python train.py --hidden_act="gelu" --norm_place="pre" --positions="rope" --attn_scale=0.125 --parallel_block=true --init_std_qkv=0.0298 --init_std_down=0.0426 --max_grad_norm=0.5 --warmup_steps=200 --decay_fraction=1.0 --batch_tokens=[65536, 131072, 196608]
Each number is 128 + 32 x the weight over its row's rms, rounded and kept within 0 to 255. Layers, rows and columns count from 0. Numbers have three digits each. The size before them is the row's rms in percent of the matrix's.

# down: layer 2 MLP down (transposed), 1280x320, rms 0.0427, rows 569-606, columns 240-319
# up: layer 2 MLP up, 1280x320, rms 0.0426, rows 570-607, columns 240-319
down569 093:118156188063129123144141096120166106127151160136171110164087144133118180158134157126108062121170125151158120109086143130114160119128184163134083151066118087127125127046102050147116170097088116130148074129091079136109145070133099131144165093
up570 100:129183047092060096177119128105133138107122128152130180167108159141112126094126167194177151136134113127144103136109102088142170105149119121078103093134117152108178102131178145150091143114164099172146173147121134169064075114160094169142145124
down570 092:131124167119137190091097128140143172160154119142103126137132131105107152165227093065122154107155121177140167126103127083104072104142177107138136176213113128152159143097074109109162093173137103109112102104110084006123115091101151120146097113
up571 108:116134125144076090104182112115085164100095105115086143136089151064085131172142102139155127076145169114093149131124119109132167159180133126143089114139112160076143146123172188108095196159144124137176147118060141093111156164139113105120144135
down571 104:103154082111175159127106175161122096064126139113179167175146107132099083155134116118115095149042098157092191169172138132092121147092177092101110199109142180185177103140075175147100134109108104068112124117159089186169120094115110104128127152
up572 101:125139121123163161136139126118207161107103123084128097103093096163093122155182118134143120101137192161143186109114107117092147123040144175171135140184085135126118156121152100088157169114158123147156136160172148188104136126131118114101165062
down572 099:219151095095104149107099151115163141140108104101136129090140159134146137110110187136143129148118073070168081091117151110106101157187148102137151144100117103109113101124084083147059132143132153100119137141059156128120103100154119165087091216
up573 099:132144114159160112127133109110108137051017105186165170145084111180142116147142106098149099111147107137182062148103145113135097169128144138132181100104140103125159152083120125111108140164161135084095100146115074118181114157178152086097158107
down573 094:115164100089053148133119182115114052198165121178113064131110150107102067156173144138091172158148142165085143140143119143098061152139144175094123162118157104111076125131155116108077159095120077178103141126117164104143127154129102112182153167
up574 104:135122152185122125093113077113133123129102148169170116147158107205161183130159082142161150149104109174120109154124095152087190125083150092098106145137104115143111107122152188100112150127153101141143147095118137134125091200181089101135118126
down574 105:045078149085038178147138184126086159115125098136145194166118144168170146078156136137129091077095113153105132162085103138233133128198173115106109104177127131127153179123131147079111131112174169178104106165091147119140107118175139149139089088
up575 098:140133130129110112164109143160069168109156156113050175093138179196078089144112113213123092119130168115088161100137128137163122154160115106142157059101179096150136132139158081148066128126132140135100124155066114114137112163154105107121128131
down575 099:166121193109157136100117171157116139169124073081109150192106084084178174181119199117074123087075162098192108169116158104116133140138114171084113148143095108123059125091134156101107110137155041157158223066141132139181154115118149140109150149
up576 092:128151147124108120100129105143182103133067097149085162120106113118146139154119107152136094134166130176159066175097130101132163128091135086159153147129153150153173106128117128079130102139192084138118094130098091148143125109083153118101085122
down576 087:105073107146100123175145140188140097167170101122193172117083183119175134190113108096079135122144114128110139091159098119068128141131113093064158134169140147088055100141087159140120129183123120126099129147132141089154097090130090063124143103
up577 104:144159119120146160124109103136191128154151080141136127104195168052103112131163168077146117099122109080128196153081114099137139202083155120149115143092097096104137153105020130127135096144117141119186123120134158058109082133108118069149075124
down577 109:180149139181163122145110145113100099129134107130142102130122126144155092084126142195178134173118113067120140124124099155109169146107127129151120131141098131152114113111155075130116150136114132134074118161145134124156132160129135183154132091
up578 099:107116102085118189116128084133119157145148158156134113170145084142144086161118087138151076157045118112165071148063116155073093086135124140140160156107118129132090162148113117085105089070143145168098192159146111151139113143138118122094116116
down578 101:166134107127167081106081172107088118125139200104119169062135156136130117167129166162108147088128143142067127157123118090187096104114154130127073120175122109093116134100166123076129128154108099047133113188148147119097144097115174112097176111
up579 097:107114090175132151077135074074147141090078152101151153126137081106179137116071169099092135154127136171168121146139154136102157074178134101177115098182121086115155117112156150156114166071118146123113094120129107113105149153130141115091143120
down579 092:146120129068150137220111159132090134171162113124177109191108122144120076122142133164128141169130140133073095118176118108118122169058098175088140153126152124105153102110147111149146086139144139116128127167124188134202119120119115078165122124
up580 102:180115176142169135149138131127128094144151077156143108133176112131101180140127127149135161056191156139071181148155121161116163082093127124148141174117130076090135189103078127082166107109119111134181059112102125075140110163157122104080104115
down580 107:120135107091099127166172133090118132139140165073085181126070141172167111148141169122185128099086169131133126090127137140188111092152131134138108070134120108114103146145149117129148113087163207110123133088153127107140109145148104107149196111
up581 100:150097196069126080132068171085112126135147131123140121141166129161113075127155164154120198134117135190123097115163129065111120156156141160141137112148121096125140121130154077045152111164152146148087077146080152135136169135109134150141127147
down581 095:152117101162144123078212109161143174130116082104135151130110108140095092167086109091105126116161106101129114110142123117079153158136180184166135118117144124165106079151092188103084149135132168088131122113116132157092133132136085134097117120
up582 101:105159115162142127082185114125115144124157100192124136152106050155117158150148174142091181142133051073154155184216114183158131112152129146059193148120143106106167142096190135084098132135075182198107143180152125134172093133142182118108174100
down582 104:078176110160203095106134089165116092080104100077168150117170089176120134052047112146071163120111135124145145148103182056129176146127136146092108078177139095140083115166147101149159111120128148082106074102157115132095126176198126129089120081
up583 102:175109111152161165143122101172087124183155141185165167115148157153130133057145120138136081160172130195210082085135125132104134086137115146119128069094129127103100049153212154087119104071130132141109118105086126117088156160127196062149201087
down583 105:112142135121096144091076166125107073128097115085130106124092095131114159161084178126102127114067167151143122067133153156167118100090171109151167121104161118124164113081091073134119079139099142153149107150167103156125143156174106170085113169
up584 096:115164120115064126112123126081167105149099164141121086115123132054093165147174096128138110111149062133148119150102130151183065118107107125154114123119138195188121106085142129173085151140112153139094184089192169126117130151146131084110175148
down584 090:130155138106159087170119144124107130085178084126151147113139084141113120077089163089063107130144179135119117124132135124097153163167149115119189118086126103104119145147110103099133127113135080120146087146058146119137134119093094115143099161
up585 093:121107109104078130105110125088138076115125123085149120161156122087126086122143115088142152157108127093166143104133064063047110115162108135145096162144146121150174148076150120053160092116104114151090114149140118103156185171075139129109122107
down585 102:157101171140171145160111112146136102133114127085092203101115152127165179114132178093101103161063131147138173160137109130112157121198156111157061099125134165095142099095123077175093113090087089151120093166156084116134133118156122084171160138
up586 093:133108118132050186112124105158137149172108132126128139138103130156082140123142112175099134128121131172130086134133116200166131107115105110150193143195151175097186170078048127163100173131138116124103141106150101116135091140149092147058166146
down586 095:091194122059140162072099135105076114105136116102114086086100138131182059121150168141179060161138145089125133097157148146122127198123138094086055146136142091132083133135179097105176145171089102145145166141137134144147143108089150104124140117
up587 098:154091111097119124115179100140157149164186083130188087152187097097157181134159078143129127161111090034086134143114147131163026185121194135149140097092098078163168157184085136134095101108120056115096089086094079083082161157146142128140096138
down587 107:129106110110134135148106053124119131134080151131153195095129074164130087135083076011186131162155138161143109107143136114099167134115101128135111121161116128110114141100133129159144171191119147180204123137133119142160154091123122088171172115
up588 098:160116169110108150086151107134069186043104122134188165083171138094122181047106173152141137150126177115121120092099174108102184115118132096091129144117154164153139161113135061091132148087119158093099165085094136120175200170133119139137139137
down588 098:147136126102138134154103134102130156187152178189090138156105170120118110112164123101156105142110085107167106107123113147115151230123107124079123157083169170117178111122106161101085084169107086084082121184170156133105142121124122175073146115
up589 105:094073089158069099057114107088127170172138087180173150183143124126120080115147150122108088150179136160130106166075078090148141136172163111159172107112112112121138122113062152139093164125142168143145113148129149112129121142188114172145119103
down589 109:113121085146115087055149115082135136119162112138157086079127211067107156153130153162097081152162114179153099101130163141069137113150066111181127132161140164094098207155081176129113146144128177154152106108141074129104139091130109102104089113
up590 095:090118122238162140108156153145114111141134083130131137106139146092162159161166161165127155155121122101158113138160119175130121148124147088132111132098199091143129093185191090131202099100175123122167152159090137137111115124220148172078093192
down590 102:127177121106107098087107135172104138164125108108216111140105104114092135127071151171115174145061147113116146112089178072112087165071132137179181152148112153145160244097147144137137149118141129093156098137149101132142140132123156102184142058
up591 096:157141111130174146123158177166124101135120141194115122135133130134149138108197141161151097138106155152172128153148108148102127129151211076169103138147122147147135117164201099154167104149089147185165110107140134155073126181048049098150167109
down591 092:167109209082070096146127118115118162135136137100147142111158100078102151170138169152180174109091144104070166129152155114112163115107066147117155143127103155098119126176106163148103163117126133099119164122145108103216102121200195142089123137
up592 092:086124176154074145081152124088182095099080118195152143081105180123155154118129153124105114113119168098073101157082134121177110142191122101150114138105110109136147102107164142149135090203117152114085120114100126123148126162199093140137095065
down592 091:129166073104156142147115125206144115178188176108124137146137068118176055128117072104139096156181068121192105110150126154130159113139157159123149112097170098134114152144133151125178143044121104144132094104080104111092138118141179162078128194
up593 106:195144103109087119088093108095098099097114172127082119099101133138172189149092087192127105159148124133152115091129096116194130090219175139103144195134145133109173132116107173173155143145043087170118096127115070134138088142146093140124116134
down593 110:156123132127149170147133109180156127119107146106109072109125123094144137137125087171081159144120135116113133143159182138151148117110105114117188102144128124157143121146138117103156175120161056103138158149114171141165102146147135076109130146
up594 093:097188109168164131169171124153138148197093174155126151152149132111108171108145157165154145104111178191141162187146089140124141142136110106120151174111110132168131174089136100118161176190157132046155107065140078141133166129131150068132102157
down594 094:193185135104112145115121145133118082102154111098157150102117171164217103078137116111114099138162093021118052128086185136079146135097195170139086121158128124124079075117135179100148098070139137199165165119155163143130079159098079160176172125
up595 100:158111149105101104101066130141059070116133132131127163165135167115097151109170189145096147109171115114064100167150137160150144163179082155108151131154144113149124129129099096142120075107176175183076110155063119130128136101172070141155105122
down595 097:102186131151171093167140131142118193123135119099125132123095100124154140141090073166113157120097132205138160100100105092157137122163170126103081086140095102108161075076085150106147065170075143216176152085128156137116092101100171106106067136
up596 098:190167105139153042089175172163089127122141070137090121084112121096167117156158122166133121162169064158178127099088156146082126135073126092158081187090111068155166139133121125164106148101088119152093088070150074161147129114140147095126127116
down596 098:154069146152052137096170154169169166126161153129134147131103200101099158113169161123200123085113160101092174177147105108072112119114143107073167163144091160086160155108111124130183166076090150194187148106122134157107110082149168144117111171
up597 097:182118159172113154145096087109179181161103178146201143093112138149081140115140097110084101133158172124170154144094090164123154171111128146141112118079189086114179167114151049155091154090055127097101066139066182134118106130180102138096102063
down597 091:137114090148166101100110129118139096108156142119093125168125118081185110153145097120089125130095091113085102166194163107093110066144118062127139111146055160146075154157077182114162069148133140079151153108173052126137115151105133173133126152
up598 097:107109108124133162142087116192141123100090107133127145071117109143108099080123107158103121106072088146164083169142145109141116100176184116151117141126168146090157167014152176061064105112140133113121103151121132127189154095131116182136115113
down598 097:123137141156135107121189172084143177116143099126159145195093146154131116179187148146095100163140137097156191124153113092102143127163127164123125137120042097124105032154157118194171148160117078144119135078103090110131133112118139066124136132
up599 097:097151116059096104107061147085194121112098127116178067103167122118135137163125131098153153128141127153097153162142076147149124144147121111119158132129061146158081123142092143091056163113138125152113109145141115162141128141117096138144083150
down599 091:121188112104164126110126140156100109135126106145095150105111144208130119093137123150165123122091079128084147101035154105094107177112149166121106067128177133110178107143146073151185081133137093173125093143120108115107154137173185167088097096
up600 105:118146100103128176130178107085165080137192146162120124126080140185132143231193168119149162133049111156150159107186108151165159089126172137152105094127109109182076133116130127154156142133110083119117094134149102092114100107139100151183120142
down600 103:131122167183131129106141195121109120150085127132107091114154123127072187154168141147138093206142097128127129211159165118104123114087124126119132154110064155125153044114118137115124125119196148162136154124166154129122110135080108155098091091
up601 093:117064095172078123098142077094116107139141128142112181097100121190103155163117187146129151177149109119121167118159101144121089122133160109142149130118188123142140143147149082127165160132145142084104096162121113131122094161119110130149152124
down601 092:118187113086146126161119127146132150087092138091106100198192149056150170077135073080128096102115117134179098184139135103137181149146111118089087123165083141105150078095105143156110082091110126169136180079125096097141179099131149129123127118
up602 097:155172164109078139099125112157160095115130092134094048083113175098093152089160052114156102101128171071126168160063099176105130129105102124152116193107111109109126135086111086152092153192161105178137105094171105118151166098101057073122174088
down602 103:176104115112148095123175070157079152119083111119171154108144142123137141139144143157161114134161100073099040137126113082139156131052114143144094133100132112143125157166132120138112132131195133110142184139184135109064124119135180032131098125
up603 103:146118113113159138142112098152114138175119123119120143114145129153080094171148133112164096135110097164093091102154035121124160137152078081154125140132152135111192127064165127147102148138102144106074138141138093125163097166078128113129058109
down603 100:154131139192190069105153127138114135132114127094125127107144098082154134085097124169143135163089220084095160146143171105132089150111158140130159131123114129153072144079102107081121151140195146113152132145071129099108098150124144145052098118
up604 106:148076097097123110055138150132152101131100140110133129160096144155128098138117108063102161164108166075098113087117153109122119120143142089156168119163101113090142086136150081103112210131121119045094155151160206148069157156067143137053118128
down604 101:088104149128092090105170154135096122177143153157093147145132107141132100205148084186057122136101085136227175138139121066169132107117139152098078110128143172147127169164111191152126105126133126079130119128145162166151135137097129111087177132
up605 102:105144114183050154127115168103145088223119147108097154119164143127112164114091086166118125094145165029089100069161129096099132098128120035118152128132088198095115157106133093117107154112115153092150120139157128103096100167169117142105147190
down605 104:132096130121109119107139171076070112123151118099114162186116143121138119153092185073180162133157092196124083148094163102144188124115168156103140122097127128181170129138111164158141141103125134146095114164135129119031100173117123146166161124
up606 107:129185161103122153154177156073138131072149071132156129133054143156120140165140168160070191101154158133198165163119106112126121121161105133151139146156088123135145179132062088129120083096125104085180157127111130108128153161108163107138096148
down606 109:112186189092109176147145157152126052081159172151118166127125157160122112138173136134103123159156076165115175090113084159142131100082117124135096134152063122056130164149139143120188107125161160165186146094156135122171152161164104131157130119
up607 092:223088130128157118113144135119105190082118181186097094078110115192108063151177123128190072079113173153129119090157150106124203122119186116144118094184153068186171166115102126126094119149124082125085097121095065118163148192162104130137142149